Weights of a small transformer language model.
Size: 14 layers, vocabulary 2048.
Architecture: tied embeddings, normalized queries and keys.
Each number is 500 + 25 x the weight over its row's rms, rounded and kept within 0 to 999. Layers, rows and columns count from 0. Numbers have three digits each. The size before them is the row's rms in percent of the matrix's.

# layer 3 attention output (transposed), 96x96, rms 0.0849, rows 12-28,43-59,75-91, columns 0-95
099:519509506506477447523521486508495543542464540489456530493522494503475489551521461501547501514482467514504502447460536497503514501500493521513488537469488447496527527506521512486530487550486521521503503533509546480538545490518467516537504499546507515507482482497478531469502511493488521504
094:543478464497520528513474463466505470483511522490495492519508471512536509497481472507539497515524510503490497530529579541486478477463503512471452511511487518515512531490471512473467484551480536488490496477520535447523499488481518504487482481434468469496529527504492500490532505536509516500
088:516508546459507502511494499475502517486500542476484507515489475497514543457461529511499527511513502507519528497533533477446554500501509512484505527509476526496504535465512539501470529542483538491508501464515522492530520537500500448444484492470509489502517497476546507509459533553502512468
078:495513521491524503482484523506490490433547488480492504476487485527521510511528518474494479459495448524495515513518501512468476510489507495511477500519512515517556539482467486538452470450512476550488487503506464485439517495512544518451514521494503493525456470538534521509502483491503479487
093:474561553480520484505530516495523487527528460488476530464498498475495485473472508509520529479478496496492524522492543507501502545541496475501549521461488531500531511503499511526488493502553491461492489519468538535500446484510495507523491507562526545513461493466516504498516522522489513509
115:502556526485509468498534495544520489519481543506485533501498475515473523435451536525489487513505455482485473506497505475485512522538509511500580538539499490493516497481534524522459529476505549544501507472463476542507523487482514491487482509516490498488484505509466496514482520499480494491
106:507563477460515508502545482498541497464513522486521500473515511495506541453493543553465523503494491482494453518523510484467472530504535497483539504509524537488530494501468500506457501464503526487523505467500446498531490514496536482472509493474542504478517515512470485545534501480493525517
103:477514480493520466485531520509494543476525545531518502506491521531434537487474490571488489528518464494510469462483479482498492493480524530477527496547550505461494453493471508485500528480510478498496477545513480512523519508532495497506492485514523509482526459503513483549534477500472522501
108:509477537534490518494490512426482524524504507496500500520503496498498483554503481478547499474516517501521490489495510546527505489464484465546463479500505497512464489476464474524526448571490498482501485544529557525468517538485484511525487515495476462474505485499501485488467515517507514474
097:501474469480540475508435530512455522464488503533526516496526485545463514495523507516480445500514493504500501505452533479498530480466499529487499500507545539507503469454484469459493536465488490535441496545522486479477494499490516494461494487479492478496521516504541496492517508473501492478
116:494513463456471491493529496511520508468472470534516523487500492507480504479515532510507467571524526532474479468514493462508521498506565513458521469502516493536506487495507507490462556451494484468523497495494454470497500476535513465452504460503525503500520500491489481521532473484467525497
113:525470451514519552480466483501498451497512495493491478491530465530529468498511504514560510518515510497515530559479518547506505472482466501487455492503480478529522545489510506477505447540477523483475479489539540484473492493481521519484464521492449460486520510498500476482494501512511515495
090:515456462452494517489448451493528445493499454526506460526477490512525496515510502497515487506514529484518464540540483511486453477482496485503464454509514485534443483527478480488488481501511504491496456481501505484495491510488454486516522485462484474476532532486525501534526456503515508493
100:437448489542530497528459509505467487522486529544532462521466515475463543503477479501525527510500479528507486508488467481472511473484470544459513494517506544475478463481512507491494537496501490508480518495519495545524484522526483520532494486508518522535503509474544533530501461504475490508
117:519478477496509500512511526447501494469500523507537505501497538530479511506472493541454479475551495522517507499511546469480489484467509529521492500531487573486514465504419507488452544450511480496500473490511470474509488512481524510468485490484493523506480546495504522519521476501481506511
105:530466481526485508513430456503486471506478475496480484484516514476535477517539502479547468530488533500492520524485478544507512450469503506513470485464497470541503494505547472480520455534470517505456481496537533472464511487493477510528498524477486457514519519513514491499503516508536512480
092:555513470558483463499516468506497543503458544525467532508515493530523467530516447480500456480479493471534497473489504498524465525485498508560477505467514503495520504537507498516523496515512500558498492528512496492490496507534481539496491465525487476510488488499465489460514501459536486487
095:474479532519481515520467534482511514502475473473524537468494494504459478488499539507447507460468441512501497500518504503494531506551489512527513519510484535442525523513495477516547495484523486544490516484507508505501509482461510510527540542550482539515471490523530527503459488522496490477
101:543528472485485477477539482486501464457521498537496492542512540523500506507492484463524522506469545473485476523501473498493448471490500526459456482514512443547504504522479513481448503525454512482533513506494511479492508530492498489470498497462528475511525491490432487489513483491488516493
092:486467509540491449508492538504477486507519453518483530504532543509477492483535490477488483515482482514472507460495469504511536485554482493512501530470460457500529490449520480526523536492492489498528505544497493517496541466517496544490508527519474500509446471519495516525460516503531481462
099:519466502477500508493472511522473530490515508484523505493520527473527489497506501493551524538482525560495536502529491492491514478484490492503464491509473473555486517464548504501525465585516518454512493495481516465488537504511500510466497486455502431485512495500477486520499502507479548508
104:506492490449507563464506527516509454494523499519485489513494509514486475474523505513562484486474488498483484511513509533461497502504510488454475502500528471519512540482482542496468499517495538483501541478514507455509474492499542460517512481492457465498557499498519460499562494539487519506
103:542486478515512520505486485478467502462501528507511491528498485500537502532512479486521536493524526471535556521515538503470465472437515504516467494501466514479509516493493499485469450510528517490484515473537531463488492540514530474495482437472465464499530526486480501475540519516521495484
093:498552497515464577474451457516521473523489470493496493469512493476543524514497474481524507520482520472524505492505490541540513504480474486516463460482502496563443532516535507481522484526457499515492499509527500476492531519501482519505523482495468456498494523499479519507517509469513520520
110:465487480523497512533464473505486516504514496489514484478497492482516508499536499470456515473496493470524455498489514495498509498515421496547522478454495499464480498472511466507556471469467490528495497532508495520484506499529534521529506541527485485490450516466496555515444513481526489480
115:471547464512495509484503455486524553483503533519509451503480483532493530493481504518487485509485500448528454488504478497499463518456495558488527466511537474509477496505507516498521459461496491510510456527506493521511461535521513504517533486492550499474518483497491536518494474443517474517
091:460499526502486443518475511488446528474525503499496536484545531501470516498503497512478510501489474506512475494497482483513546496526494525514515543476499492478516440468520500506529520500501506511493481532515514579485510508493482505534476568514545511487478472520521555496456514496509480490
105:468502512432489496496506552487543500532504453505506470473529495484448434478500560476518467537470475539468482459486489520513529541516521482481515547541532484513484517490522502521491498509537508478495503496489510528495489489504503450495502511535516504490517489511523469499497496506492529504
087:492503523498502502526521508502520514499501497484486532507473465560472484483500540491471483478501444521494519459535530434530517553524533500489563546486482525503526514486495508480532493486543497518508528533500453498494496477508500494467504484546478548502450497495506508499484496535511496479
121:476474546527492499513519525485472514523517493493520531509530517510451503509518490493496498522509465532487509468456493493496567489550470500522513550530482506489527477431487479516507538517499498511507454507513520557497512488483510521491486538527467514522472461492542506510459511505517475468
124:464480541510480461537493513476495535529487512509532514494501482531466515491483504544474490496516481511531482464480498478489509519523475501550531521499486506473506452485492443508489513473525487539491476506515484530503517506492481513513548549539487530497472473509522525556464495477529446467
098:513519464484530486470519493497518505481498487536509486509494510511508528516458498526513469524482509512493479504517483510499419541499515516476504464524499481542495537538487523503436474470529496479525509468509487490544485486524511494478526454481537479485552513502461464530540489475478526534
069:524501472539497528498478538492491465536473444486533498486540544480465446478516522508518515511543502528475549562465493502524496447493488505484465496484488471522547481507502491515518480505505495494462481507469490510498519482467502520490481502511462498541513526496503493544501518533484522527
106:475514542485475485521489515476510510531471486488468519451543531477469498477502539494434488492495496521475472445495466504505531503540495479529511520480498519484480490490529458509514540480493482529496484517506438506486510508489472488537516562537514534506460514489493490537485506493497483460
091:443461561502514474532486483477485533515508525510517483507506518506449473487491506489484486487516475507483490499503502490479527499525486510542515497525524525450496446459493421506515518501501492531494493469493461529484494518484501510512504533508495550503484520519532531508429476492495475472
109:566512492480467510496526530550515473488477470514472554492518459515504461504504519512538492495515523505460494489448523478534522512525518520457470515505493479521537493524506567484490499526459522499503502504456536485523501460512470483466480489527471519526523477492487491525519503477509502506
079:508507468520473511472531495478489493496465509480492519526492501495506502494450487459512522480469527488504518505566483511533492493479504491460485471515491516494483540554493575474469504461481510482485495446464502456527500481522502479469491468483450483524514524516469514514544481492495530524
089:515524525525468489474517497496512519548505501524513528468491467529513468482501513533519459454494508500447449511480496516530489530504491484511510507501510480511502501460505520531504489463485481525470474500529450542486532540505488488457495539547469496514482479476543493478443469497495481461
087:461475538482488526478518493478442506494526480498481512481517530499525473522546486512554502468493459486492489471506503494452524500495484482488524522523517487525519484468486483502458494488507537465454510479502475508470562465474551511511486502517469486473492487480512467493484478539558496492
098:438516508495539438495519515487483503478548543511510535462509525545478507510475483538464511508522483544516493528463477489495510529481496482462456522491517499517501484501500484501495519468518463519467461514523493531536480463497501528485480543503498529546515500483556509489493482499478478499
095:454488531485502466534493470470462485515499533502506490518502494534525490512483479498511475467475472529539470505483530528438496474478496473528479487510482506498476509464499507521558486519478531514491506501534520505480529486444527496494506514481454534527507511548541543499469486523467529474
107:503524486496504553468515488433505481497502525488509486522513542500521520516513500493534524533499531484480517545510481519449478517453511474464486486497528479557496526532493511472481490531522496454485505484519539480510501529483528506506460477485524475524559487523509461524523498484512524541
079:565534505491505460497500523537509480514534463484484469526465500483500482484470521516507492505564499489453512498487484493494517503513502516486514523486493462519536504477553509497499506556495481471475505555469502471486457474495474505502514514515551484491510463487478490542513527500523495563
103:528570461488495464454518490523531516509491497484513503467440507473499527516499521517494486492491499486518494521516501476510422509499519510508535488505507454513495509541536534517459482453505508515477489501489479510523475480511500497505526473489546457483543502476447499493534510495482533527
101:531509530514486474530472511488492520518509474466497465511500483492516479492477501472469488455471504475515498460542545490507494485495432478567544488504479521494486504504546434506539469476501476522494489516491470521475494482510478503501546514506503472525487515490464543499506530453515510506
099:506468531444535504497492497503515497484510509509500472550484482500485501484454469503515493528496537569479520507545523477481524499479536503454497535544512508498485521503486480479477489535513475518540525464493491490501502530514515474479476441468513494515515536524500492497553471492467544528
082:505485466495507525466510471498530474477465526486467489520518491530543514488449503522518522486486502541521529495513512479508461505463540511468458495509494543505511564529481524491480471494476507476508504454522500451501524533510536500477507466477455496526509547512516533486531470514479522524
097:498501463504514501461448471502528500487498541500505459520470491495534574508470514542475509514505514480524479534512487501510441504459516509497474449519506501515469519541489475525478450487519500538501488542526483477557483513510466509495516459472523496491539505491497507513528485489480507502
102:485484522544481487518453510505458489525508464503504529465483495473501493483527502499506484502533476496457476495488469525523540521537456480502522511480476462530524499439494484513513507529511485518483478531507517541492502517473472508505510533579493502476453489497456516520459507513519467470
105:584495507518471534487540516492490449510537460486474495517534524503523467533511482472531505448513530487467522530522544517546517473508463489505461478487477503469510515489534526499497512501493510470490495488477514495517476486514492545464499499526496462484515524476473509466474523493508466496
084:538509491491495499501417478523514515457464502492494473511497488506527531507485499482524516492484538484526527520521500511499457482463507489506488457482487499549519514568497493465509423504458493478500486492497506473513490507517475497475505510446475503523513541512484512507557525486509535495
# layer 3 attention value, 32x96, rms 0.04, rows 12-28, columns 0-95
100:491487518450501476504525502519509502482529525512503482509493482508513491467533533541501478492456508480492469461479450520491479560528500481465510486460482513519487514544531517482515521496532501544500517501563489545537538501540532520553520476504502471486482519504515507532506511473504464521
082:531510475476543493523514496554494471483506479484502525504493479468554509479543481508515499477500523480486495497498483542541457512511494480525531483504515483511499496480498496445487497506497510509526514517480415519539542538439495479530515511474519501479497495491475453548486530519504482502
096:527490487543506471472503505472513466515499488470489473458505491467491519488495468555521528493528479471529520528480520497516500483526476495479536464466514512507534487537532493485468494510437532480509517491462505505498527478517497524531515501494506519530480512540545504538503512526574457495
098:492516482574515509500519508478515486495486503556498449572495508460561516505462494478514501533513534498514504502479498484502492462544509494482469509484507494516507504525456520504513477518487471435510515509487508459505523532504501518503541496480505493459507464530533520512495487510454527500
093:500451477510482495452489519512504473447482533501490460506480486508457521482525507484494487482531523509506498483492481503501568450505486497495514494479513476506455493518460501554574524504442513499528491526480495490495512477531469519484494506512507503495550525496488508542504468489460499467
100:472478477490491462435522538478501504520498487499525514503490507505483523490519463477489543489488493520513479540490512503509476438493522506458514519500498483499514422523515497523514505499499428497519515511467497532499462479533476497521457533467525519475506471460545509484516497533519514498
101:499473462474510480473526475521535477468491459491496527496478489470554480515450468461456525463494500503520500462516499529516509477486503513520475504513525504463509526509503539499471481484542498520514482490487469508524512493440451521495510477484501512464500504445512508453508502555522520471
101:468506507464526491514509486506531525513455479486511597479481445466481510497499530499504473472496490515518469497503511504512505543517509469481492531497505480498505529530473501482493490473544514521531515477499523539489504465474497481467497492531483514502508530453505501484517468533425468499
096:519519486484479523527465496517529454520469504487551502475505539507480454487504499472545484494509512499461476488501525513518526504508489470514492456526476465480477502471526501459498486494437525509473526475486451488527535534522456486521536464504472515484460500476486464521519510475517497533
091:473501544570457502452464473483496499564475494493467558528469454512487549490504495472472506489500495514517492515506505488518465483509502498509533473484476517524497489514505513503538491530505508487527483464477504478432546506496505518472481488498487525480498486502488458479474544487507499495
097:485500542507520531491494521526515498502504498483444516480485469468484514505499486497478567473486494480530490517476505540485470498466483509523434522507513472486501547539459474489546476477483531510483496499547532546494519467476546492520498480492499512486509560475494476465523496499499483510
102:523469501496486471474513508481494523513509506505500528491523514486511508479473476502513496490521520483496527500502512554509480513468547457514522495544473452508478494463480521506469519514502462497499555521492479448524560546529459450522501508520472490440493501491481476536474547511501505476
102:492549472511538515492524485467485514472521527452478496475510485490431477485476499469473518504506474502508516495510521526558514519466510485510467498530486503482507532462499495476480496497520520520536475469441453499482509523502549448481506482512478508524504484452497471492524473507493539527
099:489511541492528494515505480478491516517493585519471524474500475566497500508548501534478486543492488467496503499478522467517530507495508476480506512505522516531506515521531480484492484480476516438495477500489518483474512502507515481476534548482496527471478472520513479537472441530474477473
108:509494510512507495518488491541525501507506501491475509485461467455537534505517514473535526525454512495500504477504509485527512553509516473501529498485506507496490514454559518518471473512507483502581512508511510514492488522545455498519476461470521466474511467491481461504486558538476479514
094:491519510509509472521501476477468526489532518471504506541548483558542481535467518454498506474481497506495487454514529535529478498469503497495516504563456516491506482481477489453509503479473507519546512491469499544512506534499475522500515522500477471502535494462477462480478525451504489498
093:487506505463457521479530512520487553500520467499515517495499475489471469493474489489450477501477563510498497457498482479477465493511477505446505467490505476512461499501510505481500499518462480525552493448515526492539508462472517483511522514519499483526476573501490495526497531478461528494